config.toml
num_hidden_layers = 8
hidden_size = 256
num_attention_heads = 4
num_key_value_heads = 1
head_dim = 64
intermediate_size = 1024
vocab_size = 8192
hidden_act = "squared_relu"
norm = "rmsnorm"
norm_place = "pre"
norm_eps = 1e-06
positions = "rope"
rope_theta = 77300.0
rope_fraction = 1.0
qk_norm = true
attn_scale = 0.141
bias = "none"
tie_word_embeddings = false
parallel_block = false
extras = ["gated attention", "a smear gate", "learned residual scales", "skips across layers", "capped logits"]
init = "normal"
init_std_qkv = 0.043
init_std_o = 0.0
init_std_up = 0.043
init_std_down = 0.0
optimizer = "adamw"
learning_rate = 0.00142
beta1 = 0.9
beta2 = 0.99
weight_decay = 0.2
lr_head = 0.00381
warmup_steps = 417
schedule = "cos"
final_lr_fraction = 0.0
batch_tokens = [16384, 32768, 65536]
max_seq_len = 512
doc_mask = true
train_tokens = 222400000
max_steps = 5770
dataset = "wikipedia_en"
Each number is 500 + 50 x the weight over its row's rms, rounded and kept within 0 to 999. Layers, rows and columns count from 0. Numbers have three digits each. The size before them is the row's rms in percent of the matrix's.

# layer 4 MLP down (transposed), 1024x256, rms 0.0715, rows 845-872, columns 0-255
099:471513527454543517566558543454510615495452428473535472541424488367445504545510452537489527519505493578555431560544545511480482446539555471536563575525491501571450512502561573543452409551554531509501389502518512488500550492580391479501467465556599450567562616500470538584453484543590528549562558549573448439566487482488454513612495549542581427545481557518534523550527495501631526527451622524568451430521473489542593513426525492480531462513542463541483539467477520431491475559550487549399518465531552515462445493547491477498485496502517594451482459518465504507461547517472487576564472555505470566458566444508508370461504536503363522457619399491506512459499553613472547480487531576488568451551396464569494497529524458467535451462532533473542467508500502473530475450568400
095:479398478510464521501483484437590557487478464565463474517433461440515667496499548466480610521492523494491568601559547431529451497448517435448446496543426595520449455534451576370414516436481433488414477507437578499528540492480579487494514526461504510455478548516577459421443530574401519401416529440442486492471507443443451492512413481520544531498515448447523467547557493620477459376501495541464528493474528492517504532475472527556685560492501440449499520520360449456497413423540376528471466462516468542467546554420510439551426501490526478476535499484500528504439449522392533490483479513439505488494472533485445533437527365424522469442495470513470524499539560446423458494479476475479438510489472467443518503529478540568608501527468540510526471540513534472435553502542437
093:428481437419604518569581518429550487582532446485520469551500513577528575467514576549512499477431425488543466553498524477427516523472532528570494483494531450550478517514480367475572465532468421539644481458529449549551489506528508465514584556407513543458463518458569508499465537545479492460563555423501527463538509488388504423485498555434537577491473521525527497441549466496538492589593586420540434526504513423537424550472450417461474500644518467533458543542434390502501474478564508526476433406478476464518502470374557553476527467430549467535479534530556531576510554518527475522526487441525423569509480477524522502559525515522408518517464558565507570551571416525490459475469474563495522476493612502562525519429504472437414446408511516491530387486378486412464495529580441
087:580499445403587582510508487382484565508535511604477568460509536463439482460420507506434503413492447541526440548580449424426558515475581511476559592593460454482544499495522513457511528543538494443455482510516556527485537505488427467556525371457515464519542482481503583565510453504526431600425517557474525539504479525507458532486499486551506499567465660441462511459367541506507475452500449476449488541497531630554532447412462509515604401593517459481478480528502543470572468512544518504557520529473508487497487471546485507531568529423505531515439498545472467490467528444433533452566558460401442518452488576485464516471488541482541477492530489526537540548556487489435463499423673502586556462433562538572503538535465389460534457502589467436544484479540455457586481375530518
107:490519498559527508553564522541507470504484441530502525453452575519538537510464447459533563478572494561506523544540445434464481515507592485506547381543427608446424428506576442362537485480528534374484460453500480529440496496546495473542474474538473426532518395442578559509492384512459428467561507581500524495547492386527536476530460542519542542445492551574469554587484487477558500614630513556378511426537461560558535493499547571504494479465510493548582442526524503410583508364410529496456555524452392492412503454445414529413478445539484501468535581518555443517487453460424458467514432454616520532525549561504560521520557527529512442490546462474475366504538522564506513540503476487475500494483495530423471471444493486516501470392567524548586486490457501480452452502481531
095:540528484443437497506495508521423531497528466456476537444480473466381439552556499488587530555530418479499519542460524493485374417537437584548535493522467608545460510554524521545555534441494587478479485470471541556578476561582647405526518513494531556552462411570617540475592465570488532476365510476489506640580543544490574423483449489520484412519496497448472544495511491556459527458575514418592463484461571522452509516542548578486713485487528455549608447584505518470455507493430519512466470460525446571505522479521446551576549538519538517551452461475543457521448546477512476554508534564495448531442528534460449501411572469516538555468485506523506517464478433538533497433482523411565524552620518520529453516520485547581445434485487490574534480509495480479518516554514514
106:513461481528497558488421476513494520623558496523590495428566456590469583526503555531482452391483543532465516494505531475527472488559564551530483455472505518474453433606428491486479552497585571505558442498554485587511497490459355450428492569512509538478549460477478600539564496494519470485425542471475586513453469429474624469518453494470526540404516542528495427422555472564532467483596511434459580495517433520402493540522540484662555522420461503536448472494502466480500526546541505432538472596535480488502474539497538478620415556529558449418477445545505474536569447531493532431488574385436464440465498489558455493506557438549563482515541574523424468437438582488505399436511520558434466502454506482383473563451457430464571539530449519495528494416421468495511516502460485
114:466441522465543550475503527512533537435527505517530481498516517560507549440516514476539508473537566540589436535558523564528552501487459516546571459421488467485520539540596505386438542520509506478568586486513528528464600440562479576414515555472590526546573554513578496537500543472466445478460430549572415543520421468537551452484547494502528460426507556541434443419600454458539504499547559527474462416597381475516505524543562577425467544430525485515421438502578583513540522470450409569453573554532503436564450467412580411506591480502520464478542579460544468523485468565530496555460445517450425490467552524467441551464372570564404457506499407539415555407529444469629453454582478395505478536505469481540516455506522529499458499532456501555409491460522467474484531447485519
102:445505538422528527432534551427539494599523477484475529387485585476414599426518424505487531448569601554544469509418518398463447502424481398491472506514547520508511494507559538478447449412499546459420463513462577499389397540483515548583517469512513539476541466529484540476505523519510408548492399478502490497467530448550487476530411500486475516570502462541568523603448570523446584471524521471450511531462528553568533590494571514548496567495579493429405507557520503542508424562506473469512538453455470429456477487479452514498491406478478548486491554556446499474360546372527476432496489392486569459488550429500451482506434537492556464445452423427504593557511479531492465584441382442584572500576577493547478555571563466508478511454527549458446470519549478471525439445466487
111:548540594465548528501470516515540503450517416506438562432530437528532511507520470575547519465550474491473514556512509538484480520569391511481541545505487360445415637588498541361431464419531506509487383473486520493530553501466509495567526484494497490525485487606455469514474488451531500533561496566529501588486579501459534520489566455465434508462544396511526499570508563514540551505426489541614411486604493496534548490477492629557484488440483494496487404502539523524521537470466542439588496444490433537445599500498593483441415441568469581584398592513551471597482547475516542438591466492440499477496418542484471551474468567453547489489476450532554472488495519423524544508446581508559472522495535506502506471476471556517493429445591390488442541550610528576537548559536566
100:508493609521615547422477503499552508518461465522501609522528481427537457529473499566477460572518450486506454488452595514461480440490485462512461527520456525528430519573426530438509538499494480544436475547417522477441542444479534571502527552526460493533564458448517533497463459478473579533453541439527456574512430486492573511522397538540522554524532462539479574506421500366502501484449445487545506506391518497524445533385456494456545423574522439533521385517577492495495437474543430476526531487556410561478487469416418405568432543571480481510489453518442449493512469553480466539517537458514361548431535380527480479563516536527509385580531471511547485526452440477484468504529431544462467438505572484492467522474499418531445498381511499442458529507480520556433577578457291
110:518555530533544544527605505511424507579563508468472433466533515455429543526475467541493492470520594606537474632511518530453409546523509563513461478497506514549473496589588468559506534575530480430533471502531454567497502466553536521581530504556479448486461516541494471549522572487458497538544562533548442547495498498583326493529535452442479539430537505573544472464516530517494565559574542558436445495531518498574483489442416476487423521520494485576471509498510503489434435485473501548406458535525440591578364507491438449564603483444600492476514429507443539547507505391526629613403484444554484504451464489484441509425537463474511549500496517569467436478486535615483399525500476405542561502549502437535466509483527478552545547553515630538552455506542427524481428573532511
114:470539548554485551480554484499488467484504457495536450469615443470435395402528425577528539453600383470453568438482526496466451581509544532447498485474532439576534511439547473548449555596450537409423507430508541437457457424551451471602519557390506611470484532564591467486453536502452462494586424466525483523554563515470492472508540472494472541543551470527514499536468488390420525493375555497508487529503546498467422468478445494476459466504534539461547509539493503516567531376534535520555400479622565540589484497494530521497551436489573485426558516436501405473476505538530548563497503522469539505461440592461447467463550461513543498432563551497566489448519520526517562486428503482481533547516466562458370509527534454515616390464515441447534526449539549561487442601499508
105:401480496461455416524514446502524490523531556403514433438499494458430609496515468525518502553530452570573530503437497434505541544498513530488452489488489572329576489444521570454552491446554458575437525480435543442403423473494493551439485531492519499455479455710499493490535491457462532450442552397602479554519511468415503586424539559497493536572489542499500528448489541584524639522536495431472537441416481477528468471572608397521540475433471486458463408482554512525427460438444457525494551497561433432433594517486553393550516495469448441491465469456479517541485525526477547454463532486504558446565493507524523463487542486499478487491520486489552576453539485438546456457355605561502434517509501474523474473508518498524531486533478537499453545542452450470610451446503452
101:490553529497480453541567532445486531524548486438551359471420502480504602461459472466466594520542485578498442484565491494501549458416584487533569528398503478604507422434517446480422482518602483454441494540489405368453462470570521546488570547470541510525564523448433580589584530440482559472590435479593533540547576512485489500431513551465520497494403468562449507606453449500503582523543568444486483467548485448490549530540452443461469509526472486504508464466473490466519490481536496538498566458443554448522469508450577524573508537494460513469506583462471459505467517504450562493597431456433479438473458554477451529462379511506533540499468368591546440481515456477570548620548452472471553528525475469595497556546542430472458507544381468488472548435584480468526459481407519
099:563480515534465441523401511539498513465427524450490520547474504552480516527493579467445529467481517497469537414444542500507531564519433537549515529450540557574528550459421483534543509540482547580497558559448556490513459533528520556549528496508595469530450536613558544470548557526515462528549552504542549522572450541503517512445437465477561562433482495555435542379551403477474535501473455475489526496555527504502463537541487482582625454471488452500499523484508543507510476524473541515478513489448506510534548563483526410425555523576502537515575573512438453567545529509500540460544520502481591560585486527462630414454508556561425524492504514440493476496506454546507476523563792588562494384576532407469578522470543446492497492394440549554465469501434425472518443451578541
109:422556526455518507558547523488444480506508584475484548479375416550491561433542539511423553480422481502613539479547520442396519408532449458374478538393572500515469550552474558428469474473534531480493497409566555557421468526368554552585463447455528509525536469475476522546489457535438493513511518468489485456481569490392504499598366579434439501471448494496484438527474472587487568534439528477460499531540481537437516487446538529451538495526420402482551535570538496488452483512481428573502470530487551515435614430498490486488520371507547497451537531457534606433525563545425434453526443546470476552522507568448561443546520412508565494526528463527583553495581457478508506535417427510564513508463486466519436538500428509546544425460607498545495470595479437513516525515521473
108:497446516534564474618493559500500490495494527521496580507496451446470490494425424518530511531565491481482506419436548512569539507553572533478458515535536544501556555376402549416563509428455457505578580549452448460428491408487494499506462533505399519529453578537505450530478532531546502548463503471614421501586452447496547521464508433456540562486478447424499506452428518402492463432533458583509515491493487467543471471523438559453388491493421508530566460448502523436523544575490491508371530555361465450584500448480524521494536485568476521591488551555520478469582476580513489543462521543494483568437585471426407434489557463482524578509457500512582469516557478492508586475472391475447511401601517578480486546435504614619495415460490495550462466509426587509518496522476523
107:472580466469492464508460511503542577465522455477538441412502459535559459525548479466543482497398617516439493442579405452524485471586575380536481517519540473415473479502470533557418456439531592433476450510555496529562551417581492509529508557521488427506559663506379427448609470488504511583505557483552570467505420549515483466522520514537513505599522470562444455547517557544495560508515445461483532534398466475444547547502555535471510561492404471498533492579501464527450518511452395560461536591477413498504539594528516512479520468565493496461402580533511555481568449461531618574480411530470523592510404440477539567501428532473514542515537475525409446507471476545557461586516520515531529557481554513452590526540437484478631487532459467429536489473513486469483474503501477
107:505498519525445523526482546503519444594516474496487437556555511552425493501549511533555467551480488502490522464622566523460431439447504557570529452523420478484490493501490535635525485520479507468467546488426458515499459476497483491531492586442502594525462430546487560518547474515510527602598512448505515542488476473569505596475542478502523533495437429540541462473489508598440566377561582498478459453585435438583537440546514485460470585495569506652492538596457538596367513469402495476517476495548511502433535572475522428514578504438457471489488636523473476535551440461375445495508479502504475575479494505481562518548468538553523540466492446584565464461482452469639556476485559525590540561451528518525521491579419503568557463434453436468495622497546471510514524562469590
104:502569550480544486486488482598449541518441459528478508504509524507528506503441463476494510472503558538454416495477613561533530434583575479506417544487590617503437522536496456427450501523523453414444347504455501505491503438573434540449446454518560454477498542517492560512451533437408493375438459528532509503530500503595485495519463537560384388481573556536425532474530548540532496453535420468511504406524398500464535480539492591472530559428457472572496586492553482501443422524529402540429615453530350547512501464549567542479531536433559520484562519479488494517462472485524473408487490592525479562589526503455540468460529515489490532484449476461512457489460491481511550507547348473479459519449470488589613489466494496518515522505537537476398568491493471489515520561561357
088:539461485446386440597456640542552524451460394539496620453506392495484443501524481569513497524519514532407517444517521468419614512468349508518522583544551478401511566492468516475489454498529538540474388440498506426486470505481493531543550603493471502443576497475443474495567506536532534514495582527456571581598577432506563482491520531563403542502506552457513633536503523417475481527500433481516471431574522471489475531520538392443616489544551475427483539537448533507533537501442580531497478511504512517464466576508457510516431422497429520530592434533447550457547453549411547492457494543440495464514415505580571503545503513539572473500529491580485501447513516525505451496459488591563528581510522488548455478530478453498488520450475365460538522482536551596488504445510562
088:422474483465483506523536503430463550437638508591491468344513472475462580515520461458548440492463470540507469503588455549383413562402504511528494487526437490546491403519540506475559513556538488542527488486392445472572495493477475521475522402469491582438525518448620446479525471551476487488574487510526426555511512521496516422469494535520462523520472477551442377555479504572432537484490534478450454443488599475510568418478470526575541545478429465403526623545500435536513496473486426503480505471479575416459486401468504485488430506432517473519406494555526519578484548466471583520443538423411579371450453512537416553522460426513457496504537431517495533567471450477515433568531469441468520491425511587511470495487521565501517546419455435575462411446487568421463520492451477
096:524478445525576514423549483529543502515511496501455522586432561624492443511554540479620464498459483446455531543448528535478492421470452512546546410436512474504535453553551526573507528355576419543496561515540495535469619475414486498465513513514501533491443514421476590563471464497603429533498508504447490534425551498498523593505483439534490532573464470509452585460506467477454466547438529389504566428539466543568466531385559509492467462603557623450453507527462445517508477577496572497496472506513483415499559494516503518454516579570511461555510610424551586491514552521459513480485465524480427589486497554465631450552546543512530539544516501459533499464381546469486409518558491582570427494514565423487513600522525483503524509581450561481542493481624493487492556443490442
115:450498488507511538445508558452464530466503542570464474454483432528487598524590501461483499493510520625490522457434464477504443450522537585576522503444448418445519524487473542426478425471417563466559500467432563470472596472578532568413532459537547475516503520534511484512443429543542520485549406508575499477546473473612540599413456479481535460515475461503421549513446570513495485552533427566479500510430523497480429493485536501445454472558398493564549538617529544570511535535601489577579446552562525515470415498550420529488453459496529518400505447514410456422487517374492585527474529421473451448527563535627498519426536449437487525481553486525530475547576547578586540352409457464510482422515510471457485440446474503486459482532449409475564484571508478600466492489501492
098:644476528503406435465432414507546493500483493459497491538486564456515503473457423462529520554532475442495493429486603481490554484546407539538460420577466507486565504542469489518455498482516519463555521502432411527480558490514522498499452483448511557505459576414477613554508460442465455514476515453457467396446498567404490432445433429536548545446455562507552498520390523470508528588413478446558519600424499529373473569442558619413582510524467524567492441535554494488503542404458480505556462493535496550415431474443552543483508603529557479516490512499434452447500582535440534516490562502539521560451514388584488457501616468467422480492489512453587623476490496462517518606460604514555452456469518564558484489511539555499497440535463465509480412452461551444528539467499499
091:463528463529530570480617492516549535527477499487506544590461555420525494474434506502417515497572419544499528545436533475400549458432524534481487445403549454550513517438439467521567517411428530489450450478519521545455594501453474458514535520561422443444442459486495466521589449520463566433510507514443426510542523439490532607511579497445520486493538491588528489542462463484460353620486499499549534459502508502468469593538503409521614523558495371460444437530530590422450462388488466454549430531440571529578499437442468524577498447510585512450562446397408483454509579497486531542469585498546569444520494580522477503494558451508574490489470583550535518516498539549433545618526469479505493489568400422463442504501486459532612458533478461496521478501447506566505515479488511
109:473411508502556567591552525446512479516561460493528555586511593512470448550537542495446445526501515456405500505615469431549481468427450549541490468492536438425468457465612429504520545428513521455626519558505481555443518549551473561526470538507466539490412512489524626463468446499515541497476411461406423449532536499549507496534400527451531434490472482479528522548599540479501499445614521533555446466581517462461499435547556515530413528568464564475484590529457419503532470615556490510528517503463472499504465431536572526550519435435473450606520499505555447564485493403482507520445504500446506479426645479478517565398509507529517533555454536495583425512546476565534493447542464473480572470497379557529453525528424551574436532601571504524496493481542517526426407447502450
# layer 4 MLP up, 1024x256, rms 0.0791, rows 846-872, columns 0-255
090:546580589406455480480499435565586528496494432508500562542456508550433512467541499426537460478502386511469532400483450478418529473514487547539490463536482527544616491455482431613526551578425515470563519481524484530396521540514447475467495401510455533520603477420460563557486513506535511451426403490461597437468483590478515501591494527432520519553554483503472492536479527335433469549469501440491435560401455551556544470518494448447497435608567490441457498543536396526562497592510479460569483489510485459559536485619447608433546501436468485440481548574541577520460530498518564465462455487531571479477443502521450457501495446489470572453493531515492479459451505473447386485499439582478553445516493496467524507418404519417404557502451529455490400536468517507487516470526526
095:514560503465445501553455500550482454623531531514537365462481497483449514459565522530523497445418470481486445502543476551495496565509557569587451457551532421580589495518468471524599542531588456497490477519501484455433400480496494621466504507429474479442569400543486566436508537481446499569567525522459431491512476515548492406509590507543398452524395447506466365547510474501509450565583457523579634487475503439518523535527474488513478502494489484378480574444531387522477529477501443499476441450521454587372511540484474555458481480432468480459506486578582485516483506519477512509438444492521477494532489534524495556401667442442543461469499486568584487535593514505523494536530407530410548476569500433455504526559421511552551542453415517538453442456523527483447496479515505
082:549597573529565540404474424487470468567545496536434464580497496592518474415632546535525474479429542458513466440534538453527499456505497484521413447419556385485459561531408456444524485419565564524547543510509513375497489546435495516440560559426482457505450516390537560414531472490612489444449528408457505455419484575454562458515432479585516505528553496540453504553506591528406571507509543514444561449529386464514414538518556475488474576525452481531472495507503493462508451549420461476533515507541465524529493465489495509520486503519521440440572502454493529533512442546558473511565412578500508438592513483498522493464488543493633494523446508420387537492572485564528460473532538475403482471517499562538448547482408553527453587532457451491393436510552530563536472450432535
105:492449467520524509507469539500500422509473483490584479499459457613438569471475588601497509531586487518566539535490512513454594459480528491487516553441505518574528487428513514516528523531439534555520529522452572506488585409485398520473487525456542352616569464505528582521525454577535483436514537566412452603494443457522517545536600471403444477579434484463512565523427513499526498466520490476558508529424549434543459505475554595497454531589538567485512461512587400533451557466482465552493522486484521626428494542415450468556412530486586476438444514506521500538493380456501554464440443480473488544527440552407451442494571650581558504541492519553388522507466516509561520556500412433468447503468521536482576476522503474445494475540435499560485503563530599462455458510479463
094:533543491446436540473464534611436505483467449445442505471536367443502411403580462406527527445439380551436474471498507510538450519589445593500514515506525483521567464501554473507561527578556550559473470434513535519543544532502464524476576455456521458537591529490486449556522436481499513393469539512508540565521513443551498432559517559554465526598506540407525494524541435475522502449440564477500436509425527545457509539516525539452512482387556486529612531431526489507430528574590446536528433430579585529517594401444545539505483561495556493438503496508588585423513480582524509435536499441535547583427534480477508498491475468408518435555486483490402525554557535463531442470541414460420514519479471507439497610524534541613499523458417507458539541481565460406518503495459554
108:484542584488461529529488520548582530448487477523441501484517519509479454443520599563508421522495523417490476409476616480452454420447448543477534420498448537503484514575444454529553559475487507447635494451527535577485395523498548494481516492526575520441552499428454557477447372478488496536443550354529533495497514586500493486457458502484467557578486401479524515550515430456366495541518422482477528520518497490376440576636515517420451603554462544469412455453451555498486555463548497503488403495529559513476473354497522468429449499531492465493525550428535455632448526495551489485423535547449477519469534499524498489491477522493484593501527515537463470438520506522488442446493523482540442358476508514476518525522561526560512584558501503460492486453427485454637399550498499
113:617533446497466507559408447481473474541475486526432547540388437480523501519486516464483486522476531479549451562543502494477484398511445449561418401476476451524451428491549513494543559481515530491489489521537536589434475450421516559419465509464496472502487471430507575482478507532485528560404468470450523523449532521562588473501499561576443498575472576597544488564472506440428422373484522418513538472474487487532463483641458541552431561556568605433457517475520494507581565478573512583568501430399503514428487589542501588511450522441470466538461512453475570518474498506446515527464477510473475514501485575527395501618468466469516425550536502614487573524492426543456399464539433462467476419541465495462481470485440502471463585448405368520490457551437575497505414516488456
099:489546438500404461420439551493451465550443478472527583458502482580536478486621540485481615473534474463442569480455538477573521494526504452462426464486495525489449551558506524478543513483452549438511582541525592532506512435428491561363518471507394471588522471443511572479485512514599422471417459434472446514461479533497487498555539511602469566492545485436529507412547586553338401448457528455556501482535494562521563553526554452502422546456563560520501488516515472544548477514469543496595531507469518474538567528374520591537534584516555531514540540501463579510416490501504447429557552466512546514482535471490473467519644505566508491477532554445476506486502382483540421518445488448511351493509519528472576558514453450519556521517412448489455492503574537420515452456505566
111:546427406467480495457469473528406520466502427469531463430421470432485513413520570552571454444557509559464419472493466493530517486571465500484601483534457408573503479594472539536448542546506527529491557448578591517438534453537434486462497471527415487554460558483467562433374524483402479506538576509432514524578518510530539566556504468573409475510408559366481462537549518564516471456550536502539449559502529466462514493508531448451489558498483486530460417546551512479512630446559444501495466496535530478391415577498474574438502475423457552519486595466508543568515449542590560398466472483520516413549500556529495526436499524421503509494488577450453519499505555472490451550477479563466470532555445483418473586452465548591477514483514490481508394490579549544551492501332520
098:510523494552488467506440545566539522410496475576439455523494517531401536465571539516451479450483413558488460467482539435503521493527492450506582487507486512596540537590542472556519524556479547530611544477541520520525439557379528459447563483459508516497462441434472565354509411450587468476505564456463578501569521518464482434522488564578487484544510445554411453519483448508453532597431507452536407587494507558410474512423595521407503505566525505524494509479533476442571578491486430525440501481516446447551463499430404434458418563483470497403523491552526513440455499601598561391508506559585519447482469468548530484543432511537566470557493532463453541520637444477516454484567480513528463465466579505463555478407576544619497525489471515415418553473496502539507462489441491
110:487510493596515574519443431455512568481475531541491502472503476493517474463481533410572503460371482504426524396488490494493491447504453506432420495497432532506572434546503543547488525591517505530505522445566503625437501510508436446468583408485469544533513536437465557480483514525513454498546532539424470520550434458433550479470490525552471475601511567438481509488477388422548512573503532548464562587449424564474517496494565499433451486547561535470534500450491487482569554496526406553572432476537563507556485514637426591428487495501361503558526540475443536529558502538584502526592438546501502542606472513372458527570436548499529482525454514599458601466523418482425532437539438450498486422533472502504471564461522486449446555546518447509465382483547498434518486377533465
113:564542479532497498564471435477475568519385548537515581639451397484432394445485630547447552431490526454430549426450534463514515376442526470493524444472494528499493405483448513508473475483438561463485480532521465527504467541552501550496501441559504526569492535471496617532519447564509486476496473494535497530447459495490544531555485592495432435469493598521486504487436521484541513532529486477469464524466498491453463498497602452501387526561485633465522426509676499476502489509459492513579555374494543463456435444549506513427358586505485497428544480480463495530482488512508517440474380571486496505465409482464497466541585545540599524577466550487490530488443445521452451407488436456495496510557533453424575481430457457446467571553464513463453501512530448446595448454506513
106:485468502475471449509481439624502478536475443474362446497535432470489446497551532478536521554582466437537506508549552550494457451491431447483456460524424483517498440427398506540524511598622464533518494416483558485493443569398547491453433520393433558483548441487412485510474504521470521452442550431494557611410428524422589502484551480523441509474493481569527454423568564529472580497505504418415542521512443461491490521529533497460441547559480517440559588508568494543474527486489482559477423425604448528418572559466547516471365512467442443478449541405502494499482557546535507500453551482493617494497514582515502440531548518447500515613503562586558433513482462408450452420453437503509504435500452355488509501504532482517474566507466488552546525535566499507510454499429516
098:488515450457557523524537512538515522429496442461523532541450464511520436550522543488482522485488464538459447481487455490499515457538485406505433501576412470507537512500431435565396558537525437396526482556500523583562439508575445452483459413546478531557560507464450589407598472446537545493414511382436460530499443507411543454500466525467496524467472467547481435531445423447543437521567510568481418512470494563494449471538682610477466503545508520519597463540598487530541549469581411522562430516576583618502384488459449515474502469500511436567455511543515500477506510498493472457502538479570514533493453547450489440448457491464464575498569583513508465489499502499504411383577499505552521491543514522489498520508577405451560498442515549469462456604319482492483475443490481
104:513509435548466456480535478455499442428584348527491451538468503545525505511567524518458607476511423444471489520499552544497491483535520486496503437440500516502573480607497496530588593512481496531506559523438604523452485497447470530490585551449503462549545543464514437483527470631458483532513562476441498525498469493400511516488569440615510418555495530448419502461388446502461449501462560494500482472462502568508519504557571565562506566468492569449444547430591397509565561495523533546521526472495500561390532537403423449436464541484459480523555527432620510460493458518477604436448532547503598594472499565410529456455540500457490417521535512519453605556527460457501494437519554563495391557458477476572500544485544527455449557544441521548539472513599446481503398544448582
109:519481431526493447522468514487480426438530525521518462463480458510501495450479462457410494452539465456506438576494496558442458530485549535365511506519486500544473489498467481476526558475542507508542526494474516501505489531479504561528540435416491548553547522523515536479513508571537475419598517414505417452505421482475595498484657399522460539524468532456514464509428423546364427519506492438470481534617414497526551491447533575558482553572506598445575496467512447434479595479557412544487419505500490572494524598483483453469481489486518473494458578453541511534590435485537556452497532518501551452555437488463538556631506585452488352584581556511419425525486491608404472535454462490476481491394569611464607492458463514569518517493462498482490497442424518441431457522467577
114:534557529516467482532445583486559496520435406592453449523445458541493510512499471457525537590527429501505490454449582562479506481607515456449490420464527503624534534506491522497481472479476452473467520473434468517524476508529503589539562513492417524481509473464491484466472465511492573502445423447489494430530414474486566471454517450537529474543443460496491497562476428491520474563477560523523539528445443509543430460609476557451422536503499585467501525498450466438506524597460494557480446391411528535491510459525500682406407553405432520417618496520584474480572532557638519530525435439540492524501452537453441498521574549396507541434532585540541512512520483588391482492553455468541374486451430463467522582452469501480501439456554479454501521447622551546467416478506495
106:502501511465517439448495561569600493514533427501574535461463546587389450405479487519515516494455543554561551534502479525447519385496532490522481507489444473532500465515436523504513500494550492449641561595567506528467560483428482495532577492511455593556581471430477472436455424524624497412438486555519610454410487475543600439515541460486473495447515526608467405456570545533432483486498508463506527523569497491534481497520506525483441558651479552521522547505437474530458544582450500481474488512468480468578535482482522433458551393414547499416420581521456585513548472467561513473525505503519478530511542530426547479575556541576531512495476517462469483471523446585437475511535488557488491409492529460489608499587563470521471505444538422358584511456568426559452466494410484
106:540536536576568558539482418529437417495530488547574473474483515497509477514455568515552432486446516505490511446646466442467458518531444536499490472505494517566600460536388518550543473533473497415492482469594498523473501590530515508539477500508414555535551478442435611425446472505409492489464493492421594490528398500466491542521470476523511432446491388492579528509545522543492561430460538568429515477435380520433468583536550466419478510529537544531501464458615565488448513521487561604468468376480514550448470487506477417473397449468469539379517492375436438480576548480472516518519455443571568490454452500515406419508519496514577489569478535508538532480479556466521478522626463534410540528542419494551537539509426507554471570567512492454547521548551422550544485471467497
102:502549418484443504546496576550518524476520449501499483550455497545499426564618573468528485484473503452498453464551654526550577414581382398468387422525505496452481511521440508549519456451614493443531475556468536620552438470440531534417484461549452567562542503466459547575586462514496439554453443488375514505465469505434490470475507442505432483419512554464467451548480502557475411416493521473548457507486503516543440571545506542461422486503546534472403579480549471488431484500396434415543469502510536485544468574480463551466483502537531471490425529510521492579472518499467457487413526483513525544503452503552506497557666450464482499584536474480520622492502414542436442576556490479522455503566582433440475482414502461513529528545438506535396496549531477466471426469522505
092:599516529554483556484445443428458599503474487493527474497517437448444467541490541517428509511467560546588472452561498499504509459458548475507553486481474546506472546480360532552446419529529541529577452513535425601517429631499516464487458380477544491497521534433527529360514505527473455495604477497482462405471455561506509404452484575430429435437502540535444475578436491525526498563369583546583503609475504562493456420457467490497471495636512518540558553564627562551480458529473419412569500417410521560518439494545531537469424503524519437457528472537513442525465568510501529534488428548493442470435443497553453458488442513498473468568487501505579510445538448499506476428567469531529505465521459409461521432599475505525436565460556523541467467461519498559441480454464497
087:535532593445475497459449437571483484579428442491505519505448435515554405450477541495465458424538490465498513518433494450520614477467518545479480552495542552591555485498470438570499456537458453592578470560541492473453491584537427481477444542488531450601558483401410475503420503550588536499502460503474602441483400580577516586595494518431483407419509533528510528502483442540512602510464431428523520557498508547457499496446517489466505506582482476519495526399524482458567482587483583537601483461574568524403537549565479502513475568455454469429479464509566487422504512525481455485458466462622444474543501462496474446432490564381517516527468504468510524552445458492486476473513432473469452448500574440535520457452390493560426532474488491349534438575507492552532562486408446
097:564460587506485536530513572429467575523472515520454535470458457502550512468518531559492492388531496565467467400573606475451459576544437418504465510482534538519518396488514544535526461414579467573536525478467463549456517516574565595494534448504422519646473410470540466497491458486572533524442449535479465540449460582487565591483547410472488525511482467430422509507478509478414371565494440469576545596538400549480432516504486564504488447517519485456554466403532578484553532575506432552552539445460497464500387411514507516537523443464435448457565454423575525564496483541516535532553448449547475387558579450528427560477458533529452463507591476490509540498466472446473509422612470504511481439557491508480520507404540523551486471537530514554445433504547544540511452482393516
117:465500500550513505479494531558543512584523549612425514629453516516445579455453605531523595525465488500509460464514440480499459550530384496484478503438412469545481446482505454492441510566526568506545466481604519504403483483542617628579587458458539428510497508482454587528521454514522524476543377518604474500527389509511523491521512596544386502476511439467487473521441535414535573584446440505503468490500496501444416483534499488461444569536470545477510505546491498507491591446442509516396486467531577521413504525584419560499482514496417454506406515411446459566486500464488610518507530523561480439507544554572539547515506458504541478500482469567516473545545383483561498484562413543531463543374514512484577556499462437483498527550517547466590562479510419582439486529515470
096:497577513549539520501500562465552593557462396495539497529493511535541470439509418486689397529430407540474540407548414448482568476506482454532495401422528510444473441547454458489491451574519504420566588445480536580475456558544420546468505506542445479534550450413349520485507487471489419528462467536476501422445502511548461546581566523497499586531506431533543453535535458457499448476541521526596485544386499505627498556526613546463486581561479484438493519502475477497515548537502551461511383393469532501478486512564441520369527481496415456508509586532570504457565442485531472418505503434504531514555482528516477437564484562504477558469474428509494501509476494503461531451563508479468506418535470549506545531449495533400482506540430540454428446465497533457464426483482563
093:515473566495394454514521518516512538516546435502467527571487475505490455363519503415511490436496495427564446449504516588488548457601461478536421549538515485519498467465444450579507449534511476567492518460549632532488471498365576473374543439510424499552434519538480475468565549507489512474520471429455584540472485513486507604521525468505545439528534503545530468481518486405465507534475490530542540452502551615398353475526464488526505519471515490505388563520532492486493554568533461472579470575530515510545530472483496549509528514491497484559431535544508547638456356496584474476529557415492614475502493466525517494422471479577486601542536498575585493466476460471574461436602485519488535503508478484489554459619521478523498541609423442490428422554480596481536497464479584
109:523528484516530505494447474481479496424462520519454591504553434524504503480531526516509523511503429481555524485562505529475502530496450450506444514516434419509521453451512477457551594519550511548469556443559526622469488553488535501439496472496580539536504488493489491404590419525511512452413545353419471549531486542524569476496639459554412468542512442473491535518535527519608407418532532443447457474510466562529408571496553521502485483514467511382449468494508437417500564520527482522397416477543546549478458667544413464556489563485510397538499522584531483473500441483542477452493425440494470441639474481551488399580525569465460436584580580541425522517483447597554447496510490390500511488472547511459538565493469412568593513420505515552512491550532510528507494419481533